Weights of a small transformer language model: 6 heads of 64.
Each number is 50 + 12 x the weight over the matrix's rms, rounded and kept within 0 to 99. Layers, rows and columns count from 0.

# layer 4 MLP down (transposed), 1536x384, rms 0.0736, rows 343-370, columns 0-127
46 66 58 60 55 32 50 51 48 48 30 48 49 53 31 65 16 51 37 36 34 72 55 37 41 69 79 68 56 43 58 53 38 26 62 51 56 41 24 38 55 39 45 68 46 58 48 30 42 55 46 43 67 66 77 39 42 62 40 30 43 57 51 31 59 57 64 45 58 55 52 45 53 69 45 60 53 46 49 66 48 71 43 49 60 69 46 48 32 52 31 58 35 64 71 44 63 60 47 42 46 44 52 45 64 60 44 56 43 53 39 47 52 43 59 56 59 25 55 77 59 46 40 42 49 42 30 37
52 64 53 25 66 42 21 36 48 35 39 52 38 35 66 50 44 41 54 57 49 48 54 53 48 67 36 66 47 50 62 49 52 30 49 59 47 44 53 32 62 47 30 51 54 51 54 81 34 45 76 45 46 40 54 29 70 46 51 35 61 41 53 42 75 63 78 72 38 59 44 52 59 49 68 63 36 51 71 52 47 48 61 41 69 33 62 39 45 47 53 40 67 54 30 60 37 61 52 40 88 41 48 76 41 52 42 68 41 57 52 42 48 56 34 59 67 59 52 69 57 48 52 59 62 45 47 52
51 64 53 41 46 55 52 53 56 49 37 40 68 40 58 47 63 66 57 49 62 50 54 56 47 40 66 49 40 32 61 38 31 34 42 57 76 36 30 64 58 61 54 48 62 70 56 50 58 64 12 66 48 45 56 67 70 72 44 23 53 68 55 26 51 64 43 62 57 34 35 55 51 34 62 58 47 44 43 54 55 25 55 53 53 38 35 38 31 53 52 58 34 51 52 57 43 65 63 48 61 59 50 56 53 47 53 55 51 45 60 34 59 42 49 44 41 67 43 73 29 54 60 41 55 62 52 41
22 61 44 52 32 69 62 49 72 60 47 53 22 53 44 56 42 53 78 49 66 42 40 44 51 67 42 51 44 66 52 31 42 69 61 29 49 58 39 39 59 61 35 66 53 66 43 49 43 46 18 35 49 41 54 59 60 66 50 55 32 63 49 46 57 40 47 36 45 39 48 43 48 41 36 45 51 50 80 53 52 42 59 63 57 33 48 53 48 51 82 32 58 35 29 74 42 27 52 55 48 54 34 28 41 39 60 25 61 61 48 47 56 55 50 67 44 52 62 51 31 39 54 81 39 53 27 61
64 53 39 49 59 32 39 27 44 44 48 50 40 49 37 28 69 59 72 56 36 69 55 62 67 63 45 48 40 24 58 51 38 46 64 38 48 71 62 33 34 52 74 42 47 55 65 53 44 66 73 50 52 47 51 53 66 48 38 39 38 44 11 44 47 51 49 56 53 59 52 45 26 50 28 56 46 45 35 40 32 49 17 50 50 78 64 72 52 49 60 46 43 31 52 59 57 23 54 51 37 29 39 16 47 56 34 42 52 56 49 35 64 57 55 37 53 63 49 56 49 49 41 58 41 53 48 43
44 59 15 50 59 52 44 65 42 70 28 30 43 42 52 45 58 50 45 45 32 38 51 67 52 46 40 65 58 72 65 35 58 61 39 51 51 48 50 46 71 52 43 53 43 62 57 40 41 53 67 41 59 55 44 54 41 62 53 71 73 43 56 43 52 59 56 60 52 56 65 63 47 50 42 34 58 54 47 45 71 44 33 48 50 45 62 60 39 52 59 41 52 49 46 62 61 55 61 36 54 61 46 50 42 59 55 62 56 70 43 52 49 15 20 39 57 34 35 27 58 56 54 45 53 41 65 60
47 55 55 47 39 42 35 61 63 62 53 68 59 39 62 60 46 51 61 60 64 54 34 42 37 58 73 59 65 48 53 55 73 40 28 50 58 59 38 53 51 29 33 52 51 54 64 50 37 53 46 42 59 56 45 63 59 59 59 57 48 60 60 61 62 38 71 68 56 37 52 52 48 77 44 55 62 31 74 51 54 44 17 74 42 56 38 56 51 28 48 52 38 47 60 61 41 46 60 49 23 64 47 51 39 48 15 41 57 32 64 29 53 33 59 32 60 62 55 61 50 58 64 34 61 37 43 45
50 47 36 66 55 44 52 32 56 25 39 51 40 59 52 32 47 41 68 64 41 74 57 54 44 45 35 50 43 55 47 66 45 56 48 49 34 51 54 43 61 49 61 55 62 51 50 57 40 41 63 63 69 52 36 61 46 47 48 69 41 49 56 63 29 44 50 59 46 59 47 53 52 38 63 55 47 52 28 38 48 44 53 48 41 62 48 61 36 55 53 36 44 46 37 71 55 30 57 68 42 35 48 57 59 48 47 74 57 49 44 30 55 37 54 45 51 62 37 36 28 80 32 80 36 38 43 50
56 20 76 68 30 54 70 62 60 46 71 31 34 79 30 55 37 34 47 46 51 58 49 40 58 54 47 46 15 41 48 52 57 45 70 59 65 44 71 39 43 33 63 51 29 54 35 59 54 56 52 60 45 64 55 21 55 68 47 61 52 53 34 68 44 57 57 38 47 43 54 41 63 45 49 59 49 41 46 54 46 54 41 37 68 74 47 62 42 63 32 38 43 52 48 57 61 71 61 61 52 82 45 61 43 60 52 60 51 63 33 54 38 49 53 62 48 57 61 39 59 63 42 21 40 31 55 29
44 44 53 43 45 17 58 34 31 56 61 53 30 42 64 59 49 40 35 49 53 48 40 42 53 38 42 38 36 57 64 52 35 67 57 68 45 49 56 33 46 43 47 58 43 54 55 74 39 57 47 67 38 60 54 48 59 60 38 59 75 53 53 36 54 44 51 69 38 41 51 35 56 39 49 33 58 52 34 43 60 67 70 35 23 74 56 46 51 37 74 28 46 54 60 62 45 58 47 58 41 31 53 33 51 70 37 37 50 51 63 37 38 34 70 32 56 58 44 33 68 41 37 66 50 46 55 44
56 49 51 45 36 52 52 44 51 49 50 61 46 38 64 47 46 39 50 49 28 48 53 32 51 61 69 49 39 46 47 55 62 57 37 51 36 48 63 48 35 38 38 36 24 56 40 52 56 27 68 52 52 33 48 58 37 56 39 54 58 34 63 36 40 30 57 39 26 60 50 39 62 52 58 46 59 30 46 46 47 36 46 37 47 51 66 50 59 42 70 60 71 40 31 40 55 48 54 59 39 58 48 45 66 43 55 47 55 32 26 30 49 36 48 16 63 57 43 60 53 65 34 57 33 45 45 38
24 61 54 53 52 48 33 70 50 46 58 46 58 49 62 61 58 61 55 48 69 54 23 61 68 62 42 55 29 65 48 41 54 69 42 53 40 49 51 52 35 42 44 36 47 68 40 62 49 37 40 50 46 44 50 51 46 59 50 57 44 48 51 49 57 51 45 42 39 45 31 33 49 49 37 57 41 31 47 58 61 58 52 62 62 60 68 50 53 52 69 48 47 65 84 57 62 40 42 43 63 38 49 41 41 52 48 39 50 54 44 77 61 49 50 37 52 57 43 55 45 58 36 62 54 81 41 55
54 24 52 63 32 36 32 60 46 29 37 41 56 59 60 35 56 57 47 44 42 44 66 69 58 59 30 83 45 36 41 15 61 48 64 52 64 67 45 41 34 51 42 48 43 52 58 60 56 41 45 61 56 54 49 30 49 38 26 51 72 56 57 62 41 54 46 37 50 55 57 53 50 40 30 37 36 42 44 41 57 72 62 53 48 52 29 51 56 65 36 70 43 80 33 49 53 55 71 46 60 44 39 60 49 47 60 55 71 48 48 62 58 61 30 58 55 46 39 60 73 25 51 54 47 52 39 45
72 37 42 85 53 76 68 42 42 35 48 67 44 55 28 52 55 59 48 42 51 49 63 87 59 62 65 56 36 61 58 51 26 58 39 31 58 37 56 37 54 30 60 39 24 57 58 46 41 46 63 44 57 42 48 59 36 57 47 71 50 24 45 40 76 34 45 41 60 53 69 46 54 46 49 42 51 35 42 72 32 16 68 44 34 45 34 48 57 56 60 62 41 55 50 53 49 59 72 63 59 62 40 45 51 47 35 50 56 69 59 36 43 60 56 53 38 49 46 46 26 54 37 57 57 27 54 40
47 60 45 62 66 61 55 54 61 41 47 89 42 62 71 37 65 45 49 76 45 38 36 50 59 19 46 45 43 21 41 38 36 38 62 45 41 40 53 41 34 54 49 65 20 74 59 42 38 63 39 54 39 46 34 37 56 46 43 39 62 48 53 67 34 50 52 54 68 63 42 64 52 42 44 57 33 59 45 53 65 45 30 62 57 55 46 35 50 28 38 41 51 47 79 48 49 49 41 44 64 43 56 30 34 52 55 56 45 54 66 45 60 61 42 56 64 63 51 55 56 29 37 65 47 42 49 46
43 40 39 42 59 62 53 46 53 56 70 71 57 30 64 69 55 76 65 46 44 39 58 60 50 43 59 70 50 38 28 47 42 19 63 77 21 64 39 40 57 46 49 31 66 49 63 42 57 51 67 39 74 45 44 43 49 60 27 66 49 78 56 54 43 78 65 40 63 53 38 17 62 56 33 47 54 73 47 45 58 45 44 34 37 69 20 43 35 44 57 43 58 54 50 47 42 49 39 55 52 22 73 62 48 53 42 51 51 59 42 39 28 60 52 38 45 44 48 68 65 37 43 41 71 59 46 54
47 63 54 64 54 46 53 37 50 58 35 56 57 51 35 59 47 55 53 39 48 44 46 38 49 30 70 22 55 69 61 64 50 73 52 53 67 53 32 42 55 52 85 44 45 53 53 44 30 57 60 33 64 38 62 67 55 47 51 66 48 51 37 52 36 35 62 82 33 36 59 64 40 46 52 58 61 61 58 38 44 61 56 67 41 39 63 58 46 37 35 45 41 61 59 56 50 51 42 54 48 55 49 53 47 48 61 46 48 38 35 74 44 61 22 47 39 59 54 56 69 52 51 47 21 31 51 50
55 64 60 65 37 56 34 43 64 33 53 63 44 41 54 14 70 56 54 59 34 38 54 49 59 58 69 48 58 43 60 54 58 44 63 42 54 78 61 50 37 33 38 59 72 24 57 61 54 78 50 60 51 60 30 57 42 45 58 67 76 57 55 61 62 62 44 39 37 56 62 39 56 49 60 32 47 52 50 54 35 51 56 43 59 52 45 42 68 32 31 45 57 40 57 45 47 48 52 65 44 32 46 39 59 54 31 60 74 46 52 44 55 49 44 52 53 28 41 51 44 47 48 53 39 40 27 40
68 54 45 61 78 32 39 53 32 39 50 40 58 50 44 17 47 54 78 44 58 59 47 43 55 50 57 45 67 42 71 49 63 59 36 41 68 60 41 39 54 60 45 41 79 56 67 52 69 40 50 31 48 41 50 42 66 66 60 68 49 43 41 53 35 52 49 48 59 58 71 38 40 57 50 30 55 70 38 32 44 54 56 48 62 42 48 55 42 40 81 68 52 42 58 36 21 30 48 51 60 54 71 42 49 66 39 25 67 42 45 52 51 65 56 53 72 37 30 67 59 54 36 63 68 58 43 52
60 44 62 44 43 47 39 55 55 39 56 68 41 59 49 47 55 42 51 29 73 56 60 39 52 45 35 63 50 49 49 52 54 49 39 46 46 46 41 17 45 54 51 66 41 39 56 51 44 36 39 66 46 63 47 50 65 41 36 39 40 36 49 56 54 39 70 55 52 58 60 44 40 69 46 55 31 25 52 53 52 61 29 66 44 46 26 38 66 51 50 53 59 24 38 44 57 52 60 35 42 56 53 39 42 53 63 55 49 47 27 53 58 73 64 58 59 44 34 44 50 51 50 51 39 70 57 33
45 62 55 35 37 59 58 42 55 60 49 47 39 47 55 51 54 55 47 61 46 42 61 43 41 53 51 36 65 44 70 57 42 45 46 46 59 66 37 58 47 50 50 50 45 81 50 52 62 36 57 55 42 64 42 24 67 43 62 57 44 33 47 48 47 52 52 49 48 84 50 52 50 45 26 49 37 57 64 65 48 42 50 47 53 22 56 43 40 42 32 44 72 40 49 68 53 59 52 53 41 44 37 70 56 45 46 57 70 55 42 50 44 53 45 52 57 30 38 68 50 17 38 51 19 51 60 50
48 35 52 34 55 66 42 58 77 44 52 34 60 40 39 37 54 69 40 52 46 53 45 61 44 47 46 42 48 54 35 65 45 40 64 60 74 54 58 49 69 38 45 51 33 46 47 46 34 62 54 35 45 58 57 41 43 61 64 51 40 71 61 45 59 37 41 45 50 49 59 50 44 41 43 46 48 56 53 53 35 58 55 33 41 43 26 53 58 57 62 68 47 43 49 30 44 66 42 64 61 69 52 51 51 50 53 47 64 37 64 56 51 49 50 44 48 55 49 17 41 29 59 32 47 59 44 35
41 44 32 28 51 52 38 44 37 44 48 40 42 37 53 41 70 68 29 58 48 48 60 42 44 54 52 41 43 52 30 44 24 44 29 51 42 67 72 45 71 57 36 41 58 62 40 43 63 46 43 56 44 68 63 59 55 50 30 50 60 52 46 57 53 57 42 35 67 65 47 60 55 67 52 31 59 58 59 64 48 35 58 67 64 78 57 41 71 61 51 74 40 67 57 36 65 58 57 50 29 48 55 38 59 35 49 45 35 67 51 34 52 24 56 66 50 64 49 43 80 74 49 41 66 64 41 56
32 29 55 51 51 56 65 60 40 39 47 51 62 56 64 66 57 78 54 33 64 31 58 55 48 39 56 66 38 64 48 29 30 45 58 23 54 49 54 64 53 67 32 49 28 45 30 53 60 52 47 71 30 72 39 58 59 59 76 45 64 40 44 64 51 64 60 61 49 57 52 74 39 67 38 65 56 35 39 65 42 61 51 33 54 44 40 41 31 32 68 47 59 36 50 70 38 33 47 52 41 52 57 48 42 62 46 51 56 69 77 61 66 56 66 66 43 27 56 45 33 40 55 41 72 44 48 30
47 38 40 62 54 52 64 61 70 47 48 45 58 44 58 52 28 60 62 42 63 56 46 43 59 53 41 45 50 48 64 59 55 56 64 69 55 47 57 49 50 47 44 43 69 54 67 56 66 90 49 54 37 50 70 46 49 59 52 59 54 54 35 61 54 46 57 62 53 51 62 54 58 27 55 49 40 56 20 37 54 55 37 38 75 35 27 33 34 47 57 50 53 35 47 60 16 50 48 56 49 25 49 53 39 57 39 30 28 51 24 44 58 38 63 27 41 52 42 40 71 64 38 47 26 49 56 53
54 55 53 47 38 45 34 59 42 17 60 47 38 66 71 55 42 43 68 69 36 47 56 66 72 49 65 54 44 32 33 56 46 52 46 32 41 73 76 65 51 65 61 51 62 61 31 31 26 37 41 41 55 76 45 60 30 77 71 55 45 38 51 50 67 46 54 34 56 37 46 31 38 56 57 55 54 53 31 47 50 59 50 59 42 59 49 48 51 54 53 53 47 51 50 47 47 50 50 53 55 33 32 44 71 37 48 49 66 36 55 28 55 29 56 62 60 66 68 73 37 49 46 49 33 49 41 30
94 38 46 43 43 57 45 54 61 47 79 29 82 38 42 78 72 46 41 30 55 54 50 75 40 68 51 36 46 21 44 70 38 27 31 56 59 67 74 63 69 35 68 54 59 54 35 43 45 47 46 43 71 59 32 59 53 45 48 37 54 41 60 77 50 30 46 60 50 29 50 44 45 55 35 39 36 24 64 59 47 43 37 45 66 44 32 56 40 51 37 61 57 36 78 59 42 51 59 50 56 43 43 60 80 56 35 82 43 49 46 52 44 71 67 55 41 61 47 41 36 46 52 52 48 67 34 48
61 58 45 30 55 32 43 57 62 37 51 41 41 53 53 41 29 49 54 54 44 42 52 44 48 52 53 50 54 49 52 53 45 53 57 59 63 63 48 52 41 54 46 45 45 53 46 49 30 59 61 33 40 44 51 51 29 47 49 39 56 45 48 44 58 62 50 19 42 50 51 52 45 58 46 55 47 67 43 44 48 57 45 28 64 60 55 39 40 51 57 66 39 45 41 40 39 60 40 42 54 44 45 56 55 57 69 66 36 60 52 35 60 46 50 69 60 64 43 48 56 32 47 55 61 46 48 55
# layer 4 MLP up, 1536x384, rms 0.147, rows 344-370, columns 0-127
36 68 56 51 63 54 51 51 51 46 50 61 43 64 46 71 49 69 58 37 48 84 42 51 64 34 49 53 34 38 44 60 36 57 53 74 47 56 38 48 56 40 57 57 58 18 60 38 55 50 54 41 29 44 51 71 46 40 49 63 48 56 53 45 52 47 53 53 36 43 48 55 77 38 27 66 53 47 46 68 44 36 48 70 57 38 53 55 29 27 69 36 64 52 51 39 48 70 60 41 38 47 68 48 38 55 60 43 36 53 34 40 49 60 45 71 53 43 57 42 53 61 44 53 51 54 37 38
53 43 56 51 43 58 54 48 72 51 48 61 25 42 32 55 65 43 59 60 41 70 66 61 58 52 58 43 72 47 29 59 47 48 33 55 43 36 50 58 38 47 49 49 40 54 56 42 58 54 57 43 43 59 55 47 32 51 49 45 47 57 59 40 41 63 58 29 36 39 54 65 60 56 46 42 29 43 76 48 49 56 71 51 51 56 32 64 46 58 35 67 50 49 40 44 64 67 49 61 66 45 37 33 29 37 68 65 45 45 45 44 48 74 64 38 49 33 19 51 62 45 46 58 49 63 21 27
45 32 49 49 54 58 73 55 54 56 75 48 61 30 58 53 28 52 82 42 44 35 62 38 63 65 51 56 54 68 50 58 47 49 52 38 41 32 42 45 30 80 39 51 46 48 53 49 53 59 47 28 52 55 45 42 35 37 42 40 56 33 64 74 58 44 49 41 47 56 53 49 65 43 50 64 67 50 57 51 43 55 52 65 53 57 54 62 61 30 44 59 54 47 42 48 46 89 41 52 38 58 58 42 35 38 57 53 35 49 46 43 37 46 60 51 63 51 55 59 63 64 45 39 48 65 49 51
44 44 44 42 56 44 48 52 39 70 51 43 14 41 46 54 66 42 38 57 64 42 36 56 59 55 51 52 60 45 40 56 48 41 74 31 44 60 43 44 61 45 42 61 44 54 39 42 55 63 57 58 52 45 33 50 53 64 45 40 31 49 61 35 16 40 42 35 52 50 51 57 19 41 40 64 41 40 31 54 44 56 35 57 42 45 49 49 37 38 57 60 47 54 54 49 35 53 51 57 57 34 38 48 51 47 54 44 45 67 57 50 48 42 48 40 58 63 47 53 56 41 38 45 56 41 66 57
60 50 50 72 30 55 51 28 42 61 57 66 21 65 56 59 53 24 66 49 43 56 32 47 41 52 50 56 48 45 51 53 62 39 49 31 65 45 60 39 37 57 49 53 66 59 23 58 38 44 63 72 54 43 43 57 57 58 76 41 64 61 49 52 55 37 70 45 55 50 53 51 41 47 67 55 52 61 61 57 44 42 49 43 57 76 36 52 67 63 58 46 54 43 35 60 39 46 68 44 64 59 50 55 41 57 62 62 47 43 36 40 63 45 59 45 47 38 29 47 38 47 47 37 55 42 35 52
55 65 38 60 59 47 38 65 52 58 69 34 65 64 60 71 46 76 37 25 50 59 59 51 34 50 66 55 31 46 11 45 40 46 46 44 41 61 60 47 65 47 42 38 46 53 46 58 47 45 53 38 43 57 49 52 54 33 53 35 45 67 55 66 42 37 29 47 60 36 62 48 58 49 57 44 25 42 41 35 48 56 74 63 40 41 56 50 50 41 54 70 44 42 42 42 71 58 66 46 59 56 56 49 43 69 53 49 41 71 40 56 55 61 35 60 55 35 35 32 54 36 54 45 56 46 51 49
47 41 24 37 65 42 49 35 55 58 58 68 45 54 42 63 39 60 74 85 52 52 64 50 49 56 56 53 63 49 75 57 56 48 64 55 41 49 31 53 58 52 44 55 38 34 40 50 55 61 53 50 35 38 57 61 33 44 50 37 54 43 56 55 49 55 63 41 57 51 51 77 47 46 47 46 37 60 55 58 36 32 50 50 40 58 41 54 69 39 33 83 58 53 53 29 36 37 62 48 66 66 55 47 69 52 72 62 50 43 41 56 43 47 36 25 43 44 41 52 58 59 33 46 63 49 51 32
41 31 43 39 47 59 31 32 70 34 85 43 54 31 47 56 62 69 60 62 44 66 57 32 57 53 56 44 44 52 55 62 29 35 60 71 48 41 50 43 66 50 57 31 56 14 68 51 75 57 64 38 34 29 42 59 36 51 60 37 56 47 43 47 52 43 41 40 42 38 45 60 55 74 53 50 60 45 21 42 67 51 43 51 53 52 68 62 57 72 52 66 67 30 48 46 65 51 67 40 60 26 62 29 59 37 80 29 31 59 37 43 41 29 68 46 45 48 53 74 49 37 64 25 38 47 49 40
37 42 58 64 13 78 44 24 62 46 49 41 55 29 94 39 63 79 45 78 20 49 34 53 64 42 51 44 40 49 52 64 55 46 34 37 29 41 57 52 57 51 29 58 38 43 60 42 65 35 42 47 38 44 45 48 55 40 44 49 48 62 21 42 57 37 40 66 55 39 56 47 65 47 50 62 32 56 44 50 61 52 39 61 54 43 41 53 44 43 34 67 57 45 63 35 51 33 46 52 65 45 70 52 30 57 69 33 44 45 55 55 58 31 58 63 56 61 63 68 49 76 51 65 56 62 46 52
52 63 41 65 54 44 44 57 46 56 58 66 55 39 52 56 58 52 50 43 50 77 44 37 58 36 43 60 44 46 43 53 54 56 44 69 47 57 45 41 43 41 47 56 70 46 65 52 44 45 34 41 38 51 30 51 44 63 48 56 50 52 49 44 50 63 50 22 58 38 46 71 46 41 35 42 53 42 65 59 51 56 52 59 54 44 46 31 43 54 55 43 45 47 51 55 66 68 29 38 42 50 34 58 55 57 50 62 45 81 29 66 48 59 30 57 47 59 50 31 29 44 44 50 41 57 63 58
52 38 57 50 61 72 77 40 39 60 49 39 49 34 58 52 43 45 48 46 55 39 62 44 54 49 58 40 51 47 33 33 42 41 47 63 42 43 54 59 59 57 40 79 46 44 46 46 58 56 71 60 37 49 36 68 54 62 40 47 53 63 59 46 31 52 54 36 46 52 56 63 48 70 64 39 51 60 35 46 67 28 60 52 57 57 53 63 83 63 48 57 41 42 52 31 51 36 48 43 55 58 60 68 61 58 49 62 55 53 49 43 49 57 62 46 58 46 62 67 36 47 50 47 40 58 48 31
63 15 52 45 62 68 45 50 42 54 58 52 31 56 38 44 48 43 52 56 41 39 51 56 48 41 48 37 54 45 53 58 48 49 71 41 46 25 42 41 45 43 56 49 55 26 56 45 57 62 55 37 41 31 41 66 49 42 56 56 47 30 56 47 47 57 24 54 61 43 46 65 26 68 56 56 44 74 51 28 28 35 46 42 55 54 45 63 65 38 61 33 47 26 46 51 66 72 55 65 33 44 45 45 55 30 44 38 69 48 66 50 36 65 75 36 51 55 48 43 65 42 77 51 43 69 32 25
48 57 43 61 57 79 52 45 45 48 55 43 64 57 58 26 62 50 48 45 58 57 53 28 54 47 71 43 62 60 66 63 55 61 71 54 45 49 92 36 59 54 64 54 61 68 45 50 54 32 58 47 53 48 59 51 69 67 59 62 45 73 39 52 48 40 36 57 44 44 53 59 61 55 32 66 43 58 58 51 44 59 77 45 46 37 55 46 35 49 41 59 57 45 44 56 50 51 38 35 56 54 44 26 53 60 44 50 57 49 47 55 58 53 50 57 48 68 58 56 68 69 34 48 35 46 55 63
68 59 43 59 62 48 49 66 41 50 57 41 49 33 53 39 40 79 52 58 39 55 63 49 56 38 34 46 36 42 51 63 63 62 73 72 47 52 45 48 52 35 52 39 64 32 65 57 54 49 59 67 41 70 61 58 65 70 58 48 34 58 46 57 38 62 48 29 46 56 50 53 71 83 43 58 49 42 45 24 23 30 41 61 59 34 48 55 43 70 31 49 63 49 52 35 50 48 53 55 45 41 14 45 37 30 61 50 59 57 27 79 57 52 37 49 44 41 59 59 50 45 51 49 47 37 45 55
29 61 48 56 86 66 70 60 52 27 44 52 47 47 50 47 66 52 68 47 57 54 35 51 56 53 75 20 20 75 44 28 56 36 57 63 40 40 81 45 48 51 37 58 63 39 63 46 66 42 64 33 74 37 38 61 32 71 59 35 50 66 32 37 39 84 70 38 50 61 47 47 67 62 65 34 52 66 58 57 49 43 43 60 31 48 46 60 34 66 34 61 41 53 52 57 54 21 48 73 37 44 44 39 53 30 43 62 39 43 59 49 32 45 62 77 52 41 51 56 34 40 57 48 33 43 58 58
36 56 67 58 43 66 48 71 49 52 49 52 40 55 36 55 66 42 58 59 44 36 64 38 56 62 34 52 42 58 40 48 67 49 53 47 62 56 79 52 10 37 58 43 45 42 47 76 62 44 70 72 44 47 58 57 37 60 46 45 81 35 67 48 41 43 52 50 53 55 51 58 45 46 42 44 61 44 46 44 54 61 30 50 63 58 69 50 66 57 29 46 48 45 54 35 65 36 62 58 42 45 32 40 44 38 48 43 48 46 35 58 53 47 48 47 52 55 60 60 63 33 49 51 73 56 53 46
39 59 47 54 67 41 57 64 42 57 46 65 51 56 43 32 24 65 64 68 31 66 64 66 39 38 47 44 54 55 69 64 58 52 69 29 47 51 66 41 43 42 32 40 28 42 51 28 64 32 68 60 38 54 51 55 37 57 50 46 36 63 61 57 59 46 42 63 49 39 54 35 49 62 39 51 58 57 46 42 47 30 58 53 47 34 52 34 65 67 48 48 74 56 55 29 78 54 69 40 56 67 37 73 52 44 48 48 64 60 58 64 54 45 42 54 44 55 44 52 54 54 69 30 48 46 60 62
56 49 69 56 42 47 53 59 52 51 48 71 24 57 64 19 66 55 27 62 67 47 60 52 50 61 42 44 35 57 54 52 31 45 32 45 57 55 45 47 37 53 56 63 66 65 38 39 66 57 52 50 45 41 51 45 47 55 60 42 62 78 46 50 49 44 50 73 54 52 18 41 65 39 55 45 36 58 46 62 65 48 35 74 45 70 20 53 45 71 51 24 63 60 59 37 46 33 44 56 43 51 38 38 47 49 61 37 44 58 64 45 42 73 71 36 65 51 47 50 54 45 44 43 53 60 36 53
71 56 53 59 48 30 44 40 51 49 42 38 72 70 34 51 48 64 43 43 32 40 42 57 50 46 34 39 62 57 33 46 40 51 53 47 36 56 57 51 53 56 61 49 63 42 32 71 41 39 68 64 34 39 47 27 46 57 47 55 48 53 47 91 44 63 29 42 40 39 46 49 64 71 56 36 49 51 59 27 58 23 74 44 45 63 43 58 42 51 51 52 46 46 40 49 58 62 66 57 42 52 39 39 62 58 37 49 51 47 38 44 54 50 73 49 42 44 53 32 69 72 48 40 52 48 65 60
59 35 49 55 46 66 52 51 51 42 51 53 32 54 58 30 40 45 48 52 52 35 43 35 63 36 46 41 69 64 68 46 41 46 59 35 30 64 66 54 37 49 48 47 40 45 34 58 43 63 40 53 30 63 43 36 60 45 59 38 71 37 49 55 49 36 74 43 51 41 30 47 59 37 72 53 77 53 34 51 65 59 36 78 57 47 50 48 57 41 49 54 58 48 47 35 54 38 41 43 52 57 57 57 51 43 45 57 46 56 48 40 55 67 37 53 54 53 75 74 57 47 41 34 61 60 56 38
37 39 63 75 37 59 51 42 60 53 55 53 61 46 61 33 53 58 65 60 30 41 56 46 54 36 53 64 44 51 48 35 55 51 49 66 62 27 54 57 38 64 57 37 44 46 57 52 51 48 56 47 47 36 40 43 62 48 56 57 82 55 48 42 50 35 63 33 42 37 44 29 46 59 68 69 57 31 48 40 59 66 41 61 60 69 46 72 57 62 36 46 52 52 52 53 50 49 64 53 53 39 52 31 56 48 35 53 43 45 47 49 52 42 58 75 44 45 56 52 60 39 77 43 46 50 54 44
58 61 22 65 51 33 52 46 40 52 48 77 52 47 47 66 61 54 60 52 51 41 70 38 52 58 50 45 41 44 39 46 49 42 35 55 46 49 67 72 80 36 54 63 47 52 43 63 43 76 66 67 73 31 37 41 35 48 57 45 43 61 81 50 47 41 41 38 49 50 45 35 62 61 75 56 18 67 48 38 29 18 55 40 29 44 56 37 63 53 37 44 34 80 52 47 60 54 45 50 51 56 48 49 58 45 59 52 75 60 47 33 45 59 49 58 41 70 70 66 39 64 48 49 48 39 52 47
34 58 45 57 49 57 60 38 44 55 44 64 54 47 52 46 58 52 57 55 68 52 38 41 56 49 49 37 38 44 84 36 50 62 62 57 35 40 39 42 57 59 57 47 39 30 56 42 48 41 64 54 33 47 20 47 77 55 54 45 49 53 36 09 56 64 49 30 43 30 45 17 37 35 57 52 53 53 59 28 37 66 47 65 59 34 53 33 48 24 70 51 61 42 63 52 39 75 47 06 35 53 58 46 32 57 31 20 42 43 49 48 61 60 43 54 50 44 36 39 75 54 54 54 35 63 37 37
67 65 55 50 50 48 38 66 53 53 55 34 46 56 78 61 26 59 35 44 50 57 41 49 50 40 50 33 56 52 49 48 50 41 49 82 66 47 58 44 67 51 46 48 63 39 51 59 45 49 57 41 54 55 35 61 55 56 57 48 50 51 50 59 53 53 39 33 56 60 53 57 38 43 62 50 53 40 32 53 63 46 24 36 60 53 40 49 42 33 44 41 53 43 52 44 48 44 42 66 63 60 46 55 31 52 77 50 42 46 46 72 47 42 71 29 58 50 57 32 78 59 63 23 48 28 49 47
65 68 41 53 47 75 56 34 61 83 47 70 57 41 23 28 50 62 78 40 65 48 39 66 53 52 45 43 46 73 63 55 50 38 33 62 42 37 43 74 51 39 47 43 27 47 45 52 50 21 64 45 47 40 54 42 50 54 50 46 60 57 38 56 56 47 70 63 45 36 44 72 57 50 59 57 55 40 76 37 52 50 30 40 50 43 42 58 22 43 51 49 54 51 63 78 56 59 29 64 42 51 34 38 38 60 24 47 46 65 40 55 35 66 44 48 26 52 64 74 55 53 80 31 52 46 52 41
48 42 46 62 26 56 61 27 56 47 68 60 64 23 63 74 52 47 51 46 47 37 48 56 38 50 39 58 49 37 54 44 50 56 44 46 47 40 52 59 60 45 61 42 54 34 44 49 55 73 38 58 57 44 54 44 61 58 51 48 39 30 37 71 76 43 52 44 43 37 53 43 24 47 45 37 63 63 47 34 63 46 55 46 58 50 35 63 57 51 52 55 45 46 37 30 52 55 36 45 62 57 58 43 59 52 51 54 59 64 45 56 38 37 24 56 25 55 57 48 39 87 32 62 56 56 75 35
56 45 64 37 39 65 57 52 47 45 53 49 35 69 46 39 40 46 49 50 66 55 48 35 55 54 57 52 64 40 43 48 73 72 45 71 26 53 38 68 42 35 43 54 68 56 38 45 41 53 54 63 56 50 58 53 53 52 63 53 52 60 54 65 73 52 38 69 36 48 53 68 59 43 43 39 65 44 57 37 75 51 41 36 51 35 56 48 70 56 64 47 40 56 33 59 67 57 66 55 56 50 64 44 58 43 53 41 48 67 45 47 46 48 36 29 54 50 60 39 58 51 46 32 55 40 39 51